Each number is 128 + 24 x the weight over its row's rms, rounded and kept within 0 to 255. Layers, rows and columns count from 0. Numbers have three digits each. The size before them is the row's rms in percent of the matrix's.

# layer 2 attention query, 160x160, rms 0.105, rows 15-29,47-61,79-92,111-124,142-156, columns 0-159
089:130113132161104109128170164156094107173121116118144126181156109122127135158105135171109126125129145173147124150135137123142125173089132127101129132122093125103125137150142127110132157089147148183125161120167166112139124112131121067142107150141135109103089081148138100101149168097159174148152106144139154144087104154119150081124118120129118149107154123108106112163131121125144180136081112126105108091108146116118110105134148134124133066131099123139096138143112154094102100159135099
086:114115134143110150150131096162100111116091115148108091111124157184154147150178112126124122156129137085138131186148122141152127160171104140107103163137106179098090144142085140159136210106150122148149130135118176104135117128120155131113121162103135109114171142137100124108145114126152151120175116130121133104126138113128130108114126103144091140109104110151180135155133155153084131075118093145150160166153121118116082119136150115096152133150145134113116136134119099129127143094101143
079:102120136116113152120136172108154124133120139096178168117085137129115093130096123125147088123104121110138125113135176094123133090111162204098138127114134105120140107137170163120143114149121127134099138096140122140116136097129136126138144103142120106143105146130190142156105155083092071112084117174127114156132146132127096114163108171147156124133104143142092107099137100136142133162104156119096087148081140133157163120155120151132089135097097133113098134146107109110134131126121080
087:107161105144142133105141171090149159100108157116175148143147093109121116133124110106116089153132118143137144122120133099129161122136163156104134153102120129111124111152196140115169112114135097152129159090154090127131095165137127125121146129128124121168127139102192147139103123144117106104096155161117136178107166161096134134144095162125144085115135123129066113118118089152133106154114135129121109150130142158142161099134093159112108123114102111156115106111082110116156118143066099
091:127108135170104092110159145120170149106160154146126108108108147123135099165120126132139140107171114153121144181124129110119149120158152140109165129129175166102100124151158139171117142139161076152102121086168148104128101130125114126123131077091165135123146141158176156156136182094088123126090137146152147146143129150120097113122100127112145096136138134120115162132142091142135119153134134081108138136090143110111142069130089159120117117131127139149130146110065092104145139130121104
083:146119132141104136143151172108143129089113147138109136115162081145154157134123127154127153150129148162125080116100145150138120167149131107136125112110101133147128106159186138110161112131118089134144123124130105141115095124125154125145130127118114132165149167168152125143119132139148104114089167142102113129138196116120089165130100157123176109121142133157073122142138130155116126149150138149133116131136152109098179162114065162123146109125118113153109092121057123107159123067156115
078:163128134074103124137118111151065122122144109131123132092134111165122152094173149092129117123112138095132136063144112123129097153134108143118095122100056130139126134119096126089136098115112166130134153155119151144108139130098157121137133163107076123130100087126119121120145105191170103151173099117124143132131147112124105126113188121076108128114138124144140123161144143160119145097117114166133132142154139127156133178150161143143132152150153117117143127124145128116071121110121168
072:135151138101111128144124104127119080146164079114141101109102128124145159128175115141142128116124138100148136071102125173175129137144088133124118113086058139137123136134132120153119105124113114155166166109100164162113104139171149110134163161110095133152113104123135125129119158169178118121172091115166171121119143108132094123127180114119158161115148130123133110133119137171127133137122080148127114144172140117092143166148142115178178125119133117127144134155128126136109108103147160
080:130113127142115167105123130128126114108111135111099170135138110128128119156086137186120168117106098139116133152120138091076163129097166113113129134153197109103164128106119123115142180175132140117088096141151151072156122138105110149107132082139160104120124167147113131140127108108066135141085154113108107127160133134128136137122084155147134099170116152139139143125139106096147148146129186104112161124105115128128109107125146165071110114121135161136116122095124151109136148122126089
084:118133158168122073116168128123153115144145126132149128100097141057161159159132148113142144132161131135087143111102095160121140113138162132161131094113100105102083118153142112110090132105139091172140150133138108161137136144142152077120098124104155172122146097157155120149163152137144107135158115107158175134104134111125099134115115135146114109097134143121127128112166112145074142138127099118122132104143120115145160100138116125195140106097144123116142119170090101079151114132141164
091:109135151149169091114081156135157104081130107098151150139107148172104107158117154154155095114098123127113151129096130108119128130125127144125135163112136100112169163117128115107096149105114101140117095127114153140089168140099139112066063170123136124078097111132143090096152116121099112144116123157152095150120134142160144102161112136103132147111098139157133129106119148152169117096128170124153182141085124115119084116132153092122105140117141134119098166100114099141111132122107124
105:141100120150115166131156134101105112180147126112085130154161128137103123117088113149122136110175176164142088144165154152151124080142113112108138127124095165138113116114154143146145110102142133134139105120108139129149142122113137141149156133155093123151142158150123096113153116137184142121162137134146155130125132119083111095110133082118119092073165096124140109104114117112181154168109077120090105094119132122121103150154087142139140126123110141195091144100104089133134120135153144
140:136081131102129129145127100111123147089119093112140115162151110106154079083173134093152158113156142143101102114113171168138123130156121116136133152107133133142134142114134125114088127102162108090144129116091107152136114139139163139116125108191065136179165142115106130142118113127124122096135121115093119131151117099080146135141142141108143103110126134136132120120098140134122118172118082108099136099106099116131138180072115102134120150128136118156121139102137127214169150108151139
101:129157102145102125140137098078159115095136139146151137104122157156107146108131121155177075135103162116153134096140177185120100062133099103106135090124158155103143115128105153152168129147171061085123117134117142143078154137169124144114113138109126126141125119120121107104119117107147102125167146107119130137082128129115184132144143143127113150090130113121133094154108126139102119137136132081102113111129112131142099119090097118109125173153124131162111132089126126109099089129144135
117:094162146150120084124048141130165111089109108147128159087121165165184139147134146136190147131097089108136166114142111117125127129110133164150121105154140092108122165135112149093116130122123153116162095141171137123125121118123106128115082122170132137108124099089127129111157103137088128108162129133107124140134128155112166144146139105105114107119094134095144108132100123131140121102169137159116105130109129095173114122102136118075134175106150114112124150079142128164094123150142126
108:097096129109102128115102112130113138141104155151152126097164141139149081146094116134117108147101141156106133149136151141184142155128170103133132145138106083181130137109085172114135134099134205120123093180156103146116109152097124132138098101133141160131114112117143117144104155164143106126157137090133125158154139134176148102149144167117141112130138107174103116147177104088154140125106114112097105131128191122148091151132145147163137129105079132138122133109115146120125150133126144
099:128121088132133115106086128125153122161130166139182134149105095121106127114086092162140135120109126103103164130120178128115102114144133191149126117140124135142147162097181105108139150119140167085149118198109113110139139138102174134154139108148132153153134111100121124175119138116144113166116135106161089130162106132118157119104139094113127127158111142106160135131133111046160112156146109089109127094134115102178123132149124157163151120110140110118147128126135092133116152125151144
088:116137153110106107123114148122116120143122113123122138128107163122151137163152173106117108162109105134141120148146149119136145153122089084126048123151126123135104139111068102152134127096102122153151090129164168125152171128158091152092162141116142114086125149167084107098150174164138117113168132096151133116091137152110116150114132133128118109117093113118152121138126112155106139119126125159182117165184103097111107101128138126103112124151134117115130143113171112158144109132083183
080:129143110125154098106169172104103175118143136135131111161116159145149101148125175107151138094145115170154128197147122115110125127091122148143138101111133124150137117131115113144130158103128112127161112112144108138137148077122118110143122120166110109108108148117171069085162139141128132127118131083137137128089172175072148153129128108111107091123100149118126124087134119125158136113138135137127062132130151093124126105177162092105099115137153133147119102098183142144121128135103160
098:070142111110088130111154112109132157087161114142145160131087146144116136139116159109174104137108134133136125143136151103160164107112155115097091127157157127096131130127125136154111154093104126145124123113126138147112129141176119144105098156073121118097093107126151120117180113157106099145109104074105143122059139155093100154128114110148090156128147161081135155136146128118154171116162150107127122135142131151131136076152117108141105114105146119146151144117139092104163144181114134
083:106159092171157121131142125106138126117146107131133144098128173165144123133094122113086166141125125138139156121111084129115129110153152144171133119110111138130084133124173164105091088133119157112117094116131106138140142095168133099134132116182083120101162137095139134087172124157140136138146109141149086116125175150090132191140128115085119087149113136142123134123089131115124119142152122164114085143113145150120128126141152144133131107164111077144134114119179109139131115081171165
078:151124139172130145184120100144097101138142136119118113147143102105112110132129112142085105088126135121147136114113106123098132121182123147109152164094104120110160165128109153118173106135144169120142131120127112155121093143101105154106151101138104102138182113115140137132109122149108125128107146177174112113145140106153110098123121126111140099147112099127115161113129149114081156140150135079093161111081121117097118152121141169095105105149126138086128110109125166120076095070170095
070:143147129177138144192109101129113116139157148136121100118143105133131142098126095139152105073129158078189159128106120152103176132155109103147135148112092146141132154130110177126147108121132171103141126143107116145137102123101141113122153114133129134160158088116114158107122123143156111111139099160160116091149133095138187113109148094099153095165126121148124147104135149127069133145137098126086138118108127132118140179137126141147156130129144144081167119101134140115104093126164086
084:108114157113140089077151118140158134117110118098121152136102142106133136145119157141108142157106097154067100115143125088142087109118172134096098089126175107135146143133152067143111136151148109147108136121170130132109196144143113121133109148113134140128107160151127113154126114121116115148112151109064146154097135127168080140147130152143125178105145165105139125148128107117139112128122163127149127133114155129139101078111114158103121141066125123140090123110098086096126145148090130
086:114183140159096091138128122120106134127152143119141136136167160108135145158101108110111139129128125112127102150160147155099143145103110103150151175132126154116107118155131183093118119102135156117129121079139124143136110062158139159096153112112120154126143148117149109081172132131094081136135108168133104129154144170081153126131129095091104121161107127096122141085106137098127149148194112131117119075136103125121123145098127115127121117179153091116140091139173158134137104124137134
106:134131110098072143169167068125118154147095113107119147097093108094138161120130169116133158141175099147112120127110141105120082096174109169107130124132159129172135141140153117133130126093117114108096139165114139139142092156108149110118161155121115164163150124146157125169143106141165130147130138149149145151084129114123153104112161125173113122123136084152145090111082105156128118113145138100139153115138135142154146121096118150061138124145115150166137152109111127152167133107140115
125:182136093126101135152134110126114102132084112125182134126177118102164139118122108117095167139146157126066139118139157136186108152146146120139131133137111084120118140104132142154126109149138121105144055203106114123133131124091111128129141116134138149139108139139140127115150136167135141141139144106135109116151141120158095104106153137151098111112147094137144131080126121088113097131142134138130086116171152121144142116133109165120189140173129112144180155122156138132120155103096170
110:097145145133127149109130133126157166128096130136133139188110135130141122100121134083140127123143073153127143150098126115109115128136077151159168153158127155153121139144104165140153135105102134129094084175107103167092146184130169135129134130144150118098176130092130093141166104103157075161119124151122113156078126092134124139120123144129125097154108102143107124119131154119124177113118128087140150113148147120148184134098151098077141104160141138124126109109133128154100114136160158
114:159120135135084152149124100130118127127116134150069113121142142106195120067151099144187154110194163153117144149111115164163108114154100125158146096093128122153102126155142131142100099142137160098134144139133173119139159132114143120143125141157087141139113122144114133150071124129129115137122119097133152155119155147089123129156149138135099097093140127162149116107123092164134123134146065167127121156113120119142111171139147156126146161125125119187129093120105161127123128133102113
091:129149130091167172119116126138162154140063082125080141072080114133108118136160126167148100143110104139092126149128144117125129109103135143147130092127134159184103151125122113129140116101099142159092123124147121148062130121121121140119123146119130136123130121164123130132100104135137116140096058146136148127088222146138102145169142137163126120076141127123149122122124126174130117127149136123155122103114124113125141114107124108119097134096126144138127109141138186126172150130137140
089:153107099138103132139082152150146108090170139106108112130168161112146121102083128132126114114090113119148122127112082119113101134112150159131110181123108097115085125120144144156117138118124155094143099157144107139143144127130139125154118155139130171123143110081126127144171112131124122107101119146169142100126160100084172166144124122148145139127146155127133120142149149120145089139172110183091131137101149073142122097160142102155161118074120159098154127124134099117172153088171137
096:132096131090132100141103138143096095151109158132143147127163094114194133121129105104118129128145121131159114060170113147111114125132098115129144130149137116128124131118130116100142149158127168118119160107137151115122125143114128143157114144148122149081138117126171134122081127146146097151117190124080105107138104151107143206161152114172147155160128130135121150148133086091118132165152138108136142107161145162129159095149142148134146078140189118140118142119116117100135113167090115
080:159125116154128141128122148148146157144150081165132116125142128136141127101132110130116122130087150130130129157200124147123141165127149134125097148114114123163121150141131147190142116102122107134111111132137118156139137080125096135105158112099127150112131075126095153094076115118129152136108132120122177139151184118152131102133159105137111138118100111129161085181125094140129106143165107167087100126180117121139058127189089108124096123113136112122100153138126109159151152107140132
082:169108110143124094183103186121145121147153100159115082151111123096105095125110121160112131175124156174115091144166138131171156136174159129142085141132133120126103105095124140159100105089121138117116116110135086139145146106131110149088141147149118109118140132180128145112114162149133150131142128123131165123127167128134112094127139118124124138096116101118135078134103110117158079127178083139118091109130154128137074128123109108125097133138162137167116166117124103121167138169120137
092:174096154120147110112106163117155146158120077111121126130121163096110082145105137115129107151080139168121094102141119108147139184137150105145096110095116132139117119119147133155078109111135120138128062138145121150130162117148089155116152173119114165132156101173117124145110124152114143128131130130129160130094148114178107101131147127122102108111146092113148098120133104170147095117141118122093087123129112057118089123135154116140091128122149145121139123110142084164160120162141150
086:114146080131131108136103162162169091140134111156085116161137151154131101143110124138113187137114150160094093204127125134108131141152136108141110151150129151141073111099118127152073144091149150107138103136117087111154103090127124124103134141163107105098128152180137156112130141115106139139131134130129126128146142145098168145130129126124107105104103109141113114090081116108148133188147109158138088105145135127084140160120121094141091113144147111152105096137137118165141161128129167
078:088165127144105150128147104128117116129143121127110148110151139161132150122123098138169169116133123073114157120105139107112128082138115137105164144144144137145122113123092152100151155105145129132152114142138137118126091160127140085116119100127154103164114143096147172143151109048109124134153122132104136138142109140109160148136119112111128118158128165143109172115126157102109180182082128165146155154155126161156171112128115156140158088107120100098125089151133168119078164095122141
074:097162092171108117113148111151098133138145137150158151140134108151115167111149112161165187105146131094125123143121150106116109100112150157147158121159143140083130135095107116100160144104134145142133136110099116095156108125151162082120133122159130097151134135107118124154125103098102085141138162180126121137149100172113142140111123105137091117148105167174125164112104150088133164165133118153158116137130128149114153128133102125161152128119102122118138078127094185114097165150119081
085:160084145075105123094084118113151121131094141085128115133117132129126097140121141131133100159099128144136165123143136152130153147121130084129076150075139093148133134142107121142100123110104143111120136156107135165088164136167084144140116141115119139111158116120106119126117177151126157134106115098141138112118174071185115071132114158130171111115167089090139122144168107160124121089120138123108159127146097110127097126108151126092117125103122135109133164129142082118144077131116139
091:111146177169132086122112161144109124148145081132146136067118148118106126142136133161111119108161131141125130157131046111133107137157151106130130094163107141120087131113150111109153100095129107175147140104138130118154156154102143146119118156122130141137093104118153153138145101090101142113126132155132115145148131138092125157144166147177119176161146126139092098123120105120122157137101143131167114128109150111135145134146119148173122107111182112117098081169130119141124180148158168
106:114152148159108134118121154127158143117093112073091107159134117109118135093149167116111111130128111182118122124126129114093106136133118160119139094140130101101136110158164137132112142116134090159112107104171130119103133119136094102172143177098137138098106124131099121141099125109092166137146137124139130148099148134168140115173126122149130166101163119100102107146177161138149112119084143138140159145165126154166091088144138159070132139114131155143075132137100075133105150134173116
124:152108124108124123133119130136154176099115138131106129144102103133125110140143148124157131146124165122079107077120114090114137136132131139115150096142167135123104122094146146091094131107148100124121118184190092089121131140123104115169081086140170149160183129139112133115116103149110133148099157145090143156122103172145079142162120117108116147100134095152156114136141118141167129130122109150137120172097096149150083148125123118100096152085099140142163103128160109141133079120120137
114:109138157137117159167152120134127106167139118100055062128120132094118126118114114097106125111149119130175118118086115114117114090146098126100159147115125167148161112121105163163104133118137095150120125096072121162099125130095118167146126124134108105133136156101121129144161103119136115095154118134103122111093138113113156149127146098134178146169164108117122132129097142145107140185086119117111151133140122142112161125064113150139137126124145120115119135099156076154153138106173153
119:191105136097096174156137098116133140113120106166125146138152105115123141067129136110185159091139153152107105097111136163147114127136113105135130097086116114121124120137139108146107069167155130124136171146126150105136144147109124138122175101126092154170129143153146098154104115124139102124150136115156104135141087121118118101115162122131094119077126125151125163090148137137122131123150107107108126119105107129129132135135162149092172160127146127139173133133067180129078137095121108
117:090118135154127128149093131137142092171133098132138183122125141124115101142104118142109120083118100141149122118125099091171115149107115164085098115138139120124143079107118128105132158138150183110123139161174105138145141107109125107171122132143179115112115143096097106156146140093121124096099136118139120093159121087149137132122102149141194125182141161118092149154176074070122152114097166146147132093099143131139134124121097126147131137117136154091148108120116132120158114119138117
080:093173112143131131115137101133086116147128151117127128162131118134128115103155126131113178150152097142119145121101110164111117149145128131131150122125076106142126122185195123099130129145133131110148091121124059132132125193123170185110126104131098121162122124098130110141154100122140094110122120100182112162133108120134112150097143105121112102129114120152140119143187144085126146146137126074110152177101168138129118106099101132160139122144144128126172139141129135159127126113105076
083:121101103160123113107145162134121145098152107100150134105102111152152146148146112160143128123105110106117111109126120094122130157149089127167122151119142128121126134148058101093132131091129042152136137115129128129120151124150151081156128144060129106101094170154087149147095121106110090103130118169148120152145152137123126097143114134135098115138149133153132122174151153181135134099103144136130127146141085135098131126163147113149140117181109133104098102106120131086095138109154093
083:141146097134156129155162133175139154137132101089112110134100167170169109130151113164131119122118111110127135144107122143154125140172080104134150145144135120131084140099108151107102176083141121111138100112118115099121131075155111114128127176121131133139129121192103156097150127103131142131106097157145185145123160135129153120119121151106135087141146136199128122131088168141142135118137118128108127112116099134108146163139131043134150131183131126158124144105105130127098143140138132
084:118127085107133149149151165130136126118125143151129092151106167135126177147061099070114086136128085121136113145128130083140175172116106134092133090137148169105139133106175152149109155099138137103141147139137105108135119137086118092113080162150169096119101113147148105108159116129165119135115146126110123109142143155121146127121115139145156129158117119100106166137141143131143117147136159079080170100107155115106116102157107121149131155191151125129105139123131108134127111153104110
099:196096168101138138166127123168131129112099121080100105118119181134168130113139120100112105099152112151174143109086120156134096114140102126107149086105104135156133105173139124164133127147131115113136113104149124174090103119118182135124155160149088099141120154096095133147125082108144113090146097124145148127120143086121120133140137116137181123127154146128084130147131157150119126137076115099092161097134154130149138155144132150143149143131115130151112129120124128147105155069125107
088:165158147130117119123119096168133155112132135091132130115130140120136109124149124119129106111148133155157143102105140134147059074132142149137134147108112114144131124118137135140121128156134118122116157115145109178072168137154146131120119168093095113169094120086126134114114105153117111148176104138128125162139176095141133148151168136103162143140161137147106092170110172150087162104070141136112151158166156112153145138165135188150122115099118118140118140123106129122088141084128092
082:176086167143153138147129104174125136119163084086117134105126110099137125116158106127125145121148154169138132102125122151128090099095118141114145146098082119142167130114118117147124135152126129156118156127107098195081137109133128108185135165100109117172102127151120129145108132147149130149149092132148155137118174111154113108152164154122158135155166119100090126200116137141120146126067123098117134142147154088128139145139120152137141103130149109148124143127087131121150126078105116
090:112137108117133126146119117100110082143137134156132111147110136131109123159106155151113134146125109113133130169124113108128160137142123152112088143153182101073128130150124088105125125127145125131125110122115187078172095141117122148125120107152193160094147181116113114130126106109092112122112167128125101093134091138128100134088094098151115116138099117180168144104133125081133108145169155121111152107119093154124148079077124110126141124118099156069133165118110124106121092140137138
082:150123163141114103126141104125154121140131115126115149122089135113169128121132131126154110136138115096096114120126102123123075064113125101131142111150163108138081112118113126123123120117132095132131170088138132159081094074164118124153148140086118132169095098132097161106145102108119107168133061135128118126090123149123139128141128142114131156121130161131113145149098106137102168113143145109161105152117147152079088133145174128109140107144127142158120090080150153163108160130177079
112:146111068146117119116138121127107140116119150095119096140181093122120109124089164116114164158119146110106129136151150129095137160140132091139141169112112166154117157118114173137147116085099169109128093161091117111165091089123144136123139118130129132139173152162177147103121120136129132117165124125096118119172146108087168110114181120101096106101115105129148163064124154125143142095161087154116137110142130137143114127151145093142113108173149103129136122122169158150117117140135132
123:111171165124183186134111132155144122155133121089109157079125129138121119152089132171122168115092108158142076098125143153124116107095145130105151117135133140138138122140145110118129163131131137108153145111106149118122156120140105114123164096156111119126092154152152111169118138119093092113137158177136155163155126119132192162124126089137164143142135160086097086111137161102181132160143123123161142146087142148093100143119134159137151112131095116155101128088127114141132133111126111
109:102157126129147125062147146148124145128118130082141128151163120129103151145145115157140113124109111119091125105127138100074106139120169165110155124126122138145162142116072147119127160116094113132102089103158083151105134122114100100155109166110146122125130149115140117125136151108091143169133106116151118161169111115125170117131116139096163169157124168089097114178103165146126170122074164144109165147143155100144080106129146155131112122124148153152101114120146127151159131112147103
117:135137142170121116145108127116109157147111144161110145133146103172142118079095140140144175158068183104114139122100153163123110128121117092147127104116117131142127155135113119120151114126114127122161096104100122104130122132124104142132115098108086164141148111148099161122092106144160115118180159152130171137104132149097183129128148062103078100126131131105130137095156126117139155124165109100137108145105095110119109164116146115110129138160127076154117131105183125153082094126127136
086:109118129130146121121095102109161170144118122105122121082134138167120158160120137125107125154158111120174108110082164082150114123126139112166096147131145139109118137127135131093137144145169124114144132130131143100142137134184144135094114109079146154086126147131115151095158113132121128115158097103141156137132111099145174156115122093133167119197130087125125112184104124134115105105128138159100176161127106151128143098134129187096164155111128125104174154111125109088160131119142100
098:149139099087166169164145134128115077134162131135128112132100124137127119146137136158121107112147142145124110115129135135165125126160112116111123118141080118119094137106119142173153087110113142163138173127113113146137133155115167197113142134132132158150175108161112140137174154161187120112137136112141183125156139122146136112122177127153136109113100109143151103087100136156139105159172116103143088127122168117124103143110121102185159122144135146153172169126103136150161100107133123
070:124160134122115115133117138124122122151137102126166136139148165116155095080080100143135125080098150114097153149113118137141123112123123131106082151136133161123133145147187114131127144132088095106149151111127179119150069138123129103126140127166126117154091148145133084150088202117143123085157156104142132090094112152117147133131140095109143147127153089141127124111102107085154134080133119105088119134104139180150112177156094128131131131185126120119137152107117111125123122122095116
064:108157108142102137140151151112119161165124121134090133144167131146093133156158120157145112133125111121111144111129140138145092107096147148136152146099124120094131105161094111118129094139118107124149112135122118135119091094072156109137164072128108122081091187108160087133144116128109137140149153142126082130097139134159105172136109096109133142141147128121133096129173149076120180110134159130155114130140136103118127064147150170108099111114125172114104175096120091118123127101158139
059:086124105143103147168150113118144181134119112168090124135118138095122128116102116117108130184118182129104148113146116135142088083094129152108117154141152133113163199129118133143121140095138127103128132105159085147105133120088101090105122143140121117133138134155151133161119117147137110100150106115145141116134098145115105121079136089165140154139132168163126122118154112100114092106154104137086123155102167104134170164151133131136119151123105121130132192077140099144156132137104091
084:059152128149125113126109131121163121117163105117132141116126156154147146143118177154100157123136072160137125145123152124151083140154155138142127111155144121138133154152136120125122141092137182103136147084110137157104154110153160097143141108131086114110140098118127134160138126128141154118132102156165157134136135127125174096091114110134140148153116138127107120106167147079136128112142155093111114189075143108120154151180123136150121184145108096155160159172154089150137120138151134
083:089107146092137116168121119155130133111092093145116113170132119135163171114154123125109095135131121152142125103152152166116111112126141100134108149115133114181105088159174086154109106144103129108095115135138076190103201131136150132183135160102073160157104152118143146143125131130103142086151136127140089115140165086131120107133153155112157138098125114138120139139146152136126167101113125122126144091148143113149146142163108141146130118090134076140141125151154119124144156119139115
073:177120161142109125118112112149121128109085119113138111150111112157114125073120111150119116140110157135138126120127130120087147112129136106097120164087101122140117122124098140159155076153147127116156120166095114143118117108137110110168101149119078106163097140109137158137105116135102072094161151141094067141124160088105142138152120127106136094118126143114109122132127140145093138117084111134109149108128122119176146114190109132112107075094152117131121079163104121124131137083094079
088:174074112153150152089111113131120093139125150117122109118119145119098126091113134143122105088109132153156123110137108151111113095104091132085153137078122121188141085111109115173130120141101151123126151132105131164092116120091147126154143120139108120174093139115177118175138148160113088117156145158121166143137153104129132115142136135116149126121150105109106131163134120166126125128127106086074127112126160120156158151161134142115167094134078128142104101122090135115137110073110093
103:072145145120139122156119145115157136131155125121142146128138128127164143185089130124117137167134115121129130140122168101097130160148158143191080122209137149071125170152125125127142128136172108125152129113139134073160097151167093151092146097114151137077158126133106136087118133112142163131071098108140120121152104147115118134086107117130106135178112125132146110109155124109129104143129142144152145145125094138094117120091117123137134152135154125110140138117144103153125148154179132
099:152118158164123164118149124088101136103102124130101107099106125156062150090127123121113102124112139159179174162152118128124104100108154128066182147105133129153114064133116113149138120129066117131112138113126128163101126077094163154162122144117126115148101149131134109152130152157121126114148154165123114125129131098152145123135128134135167105125137123135106139168082116159144156133142151093075139114134155126171157134129144166128117139143114129117103114140089178134141116108110105
095:132158134148090126114129137153152145137100121119127172136133138164146095137106166124088103209138153126132144104116165098129137168101118125124074145135135166119142141118104103122161111136140158170116180135130217098123126129141119115129083129124149116115131111148138099105164170135135124082169109121149105132139096152116169128110124102122133139132103139132111119153081121113141154109117151117113148166144110102118089128133128130141133145144131172103129167082120131087110094158157151
129:163139126113109088129148099160124143163144171160124167108136078156095132148152121166121105152136157111131137108126123136163116100134135148106115104153145136118119131117078115153130135093176142153098131155161135132133150143129110133172126107070098191145142105113117137075146154104178143143148141094157136115111111150160109103135128094122087114130134132146170152130131094109098126106135152143150095187136103122142127071114103136154167127118141161120142168132102138133104159127146125
096:132136194129141182109164154151118123104141154110147104137134164155111126128133127081136092159116155150127109121157113127137131131126130071136127108093087136132134134147121076123128107142113082141102134111109167142093093085143136098143085159155149107123074121133181089146128096136107148160158165141083140141121112107148173136125106121131125126128142146144126116118083142138105097099067139149111178159140110089154142120155130124138108143136131115129104122097107134107151131093141101
116:155134125106113115138091102137127145115115119166083131093144147115119106069149125151130130121138130125116136120104125168174103101159056100130122107117158117136126128154155130186109170123145126103110132088104139132165192146121157178121178121121124172171137134116098147156149136142107117093140098096151092133148129104131110156110168115122144149128111116137138136149104146105149140136160093087105116112114119153113150132128168107129173146118109078132160122130097114121107126090089134
# layer 2 attention key, 32x160, rms 0.0975, rows 14-28, columns 0-159
095:121154130130128078134118147125128110074100158117152148106132101140155142138123116110113085125103135117114181096157138095106125144089127105111142121103126141146141107128121090155123091126160103167125134112096118150108109146140133092097153140150130120117117102122149148165177158113080134121120144122117076141146108118145142138160122147172190150152157175134123170202129156111138129130106161147122180111092160091122080123117123105157109139113145166117120093127147129131119100125103121
101:117166118191164081069148120140098100098154117118115131098173123099129154145167198089083123158141111105158145154166111102096125151137150117115141131128082122113106095111107121136112149142112130151125164122089123111150132085115179143203082140105158116105118100140132109140138152129132099130096118130118128151122099141111131132121138131108088167120114133079138124132133129109118116128135124123130122089113125121092120135163151147152130113156084112131128114134114126083146149117124097
083:153119137118149098136136154140109087105124134189162200125109076063151129132136169134109122081139118145111115146078138134118099125111082179155145110126107097109138102129151161101108091151149134126099132164111136125111144112114145129112126134138121123131117111098125102166112095118133113145110133175138128136146145172141125129144157111088127139145128160131128146133108093099095105114116120114189084145117126112078151134143076096134098142126132167145167137143142141119149128164137118
088:112151125129122162115122094061141166131120142079114119122096157172116120132151102150131133167100106117143153138183119124096168148130136145093130119171155180119154134162121130127168152117103120146113107083192158134165107127118074146146150143101134149115146121112134122083130145146094137140130112099175125108119156112112125136120098126167141106128133081139150140134161129138159141110105160132123149171128114125175094114115154183110119119127096145129140129164136138151116110164122139
087:166116124160141134089133131092143141156115104102100085163131137115146128152151131127163169142106142088127147128170157156099166123131170107117112072168142168134123121101136140131130149128094151141174095105142120105160128128169088147177127122119135130136148174142127148101127116154110138113168161098145126124127111118102114101127121148137138080120133068135116134111168139158164182120140145101084150101121105118176100118117166140130126114146102135162134135100089117122132132159090124
084:145093109128116132121154105093119194127127154110087076148103189132115109172151129183153157128119115157120135183143133149094152164149163149137114093171158193130130158141164124116134161119100099156130125087153149104145103111149110133176144139101153147119161153130117112103159130123131143149116118148156139093138149107113128108123087147149133114122129078148150122133148178149178129125135141120104138137121130115122122076094142149110141115141104117125141146108093137137141131141120127
085:117084120154131152139123096096108158135122091130123116163138176097105124105139108137114166150116133132123112113160119191145155114147120115146107126135109132170083119134155167117102132148094158142157142119124135135155092128148160160152139156125135162150202122142115131135130123120094120110144116099133102104119148091114153167096152086103157153088120085142173085140108134131119097115155084119104121165128117163137097150099151106100157093117103117147160119104126167124140119130158157
084:148116165157147151193090095113109105161183113147178181095121092114110144084125097132125077142151126091137133070132159118138098120142120134117131163095079102156131123177121138147134103151135140128115152114136132138088131122143152110099149166123129155138138100133119128141118120112129106123138139115138156134114095145169142121118169088084143143154114131104149126183113121111137096142107106131132122151104092104140119134164122145121147113130108098103187119124115142131125075124157116
081:130123171170123105165094088098094083150132145151164124111093090095122131128133131117135113120153120124150141126097123126095113108126075123124134170116101112126091128164107132140108094109111142116152160119109175149088126144116167137119161124101134131174159077123082099140114132144126110066148121108111123118128143150147104098113157063087126154138127098110155126141119114112164100079144093090165151115123110104113125116157133116116151116144090118094145143131128129165111125145132151
092:115163075111138149088154172144138140098139120098105109143166163170151137175106158150150120101120121141114145127150120115153132143147132134118127120140162164127156141107176163109158160171135134151124125144144107099170125135122102127127117114153159087098084168114154138115126117111123145161122141125142117125120093132094150180122062170126159107158139140144105169139124166120120163171118199131073137097125124123125129134138125121143091155131153151112090148120115111119121106126134123
094:141123136158115145172132143093146111157159097115152113161120106106080072127125095117132138129153134127146068154183117154117137107109131122135140131141105172134112113084158132161121128126134109153111136086086105123147117074126135131147118169155104154113143125161116137119146128134129159064123144118156163098079127133127104129113144076147133117114097109142124101124139084129177128122156091135126126109106116143082139102129112135130175096149105106120164132146078137164143151150106144
100:154120124135060136131140143148098126101107148111137103126112108115152162112086083168123079123130152096105178127152116120141132094115129146105133115127169129123136163153117119121175097109107135131137119129167139118145126136124121104141153153098123176129111107182104136124101124151153123108143108078090126136144154128145155093150109146174100152123144116106135160158174121116081124096091144149132119112118167112161092113147137206105120117098133168154126122158163126131120144112118102
106:137175139169141089115143145103081107125129134125100145099115095134168149132116140077135139129112149165133138133166146158057109141101138146146171133136125101103156148155137122117128137197076152137148158095107110110133106137135175181143113112100108124131139133104131151131118125161116121130151149149090116136175115166063118148132159130109103154102128133146111100101139118127133146113116131129129094127114120112114113153151144075121147140141123091142074103133154139105124161146093107
116:174123131122099168140134120178111138145091138093105103153133160122131083114119111124154154105179102118153146112138108128164116101161117156137121128096141136105131122112102142139161146145136108112174155076099137116149119094165151123155154101116076124150154154138100116132156105142153079100141144117106111106096133128107103137071133156149143157114105164122133122118110118138138078176165116151114146110125099154126142132105100141137167135122171074142158167117164109155138104122139137
110:119132115162137148169135147119135137102084092168128124136084126142177147124166097115146154084157143152133090141116152151108105142146107107157166127167083117142119153175134142122082110145117129115158119136147150146121141112136130117105152151128098164156130136115133144127083116109120149089152160144146107125129136124068117128156139135129138095136177102130085095114125147131144159088135127142121105119151191069108158160127141115107145095131094128155107085107136105138109148135142178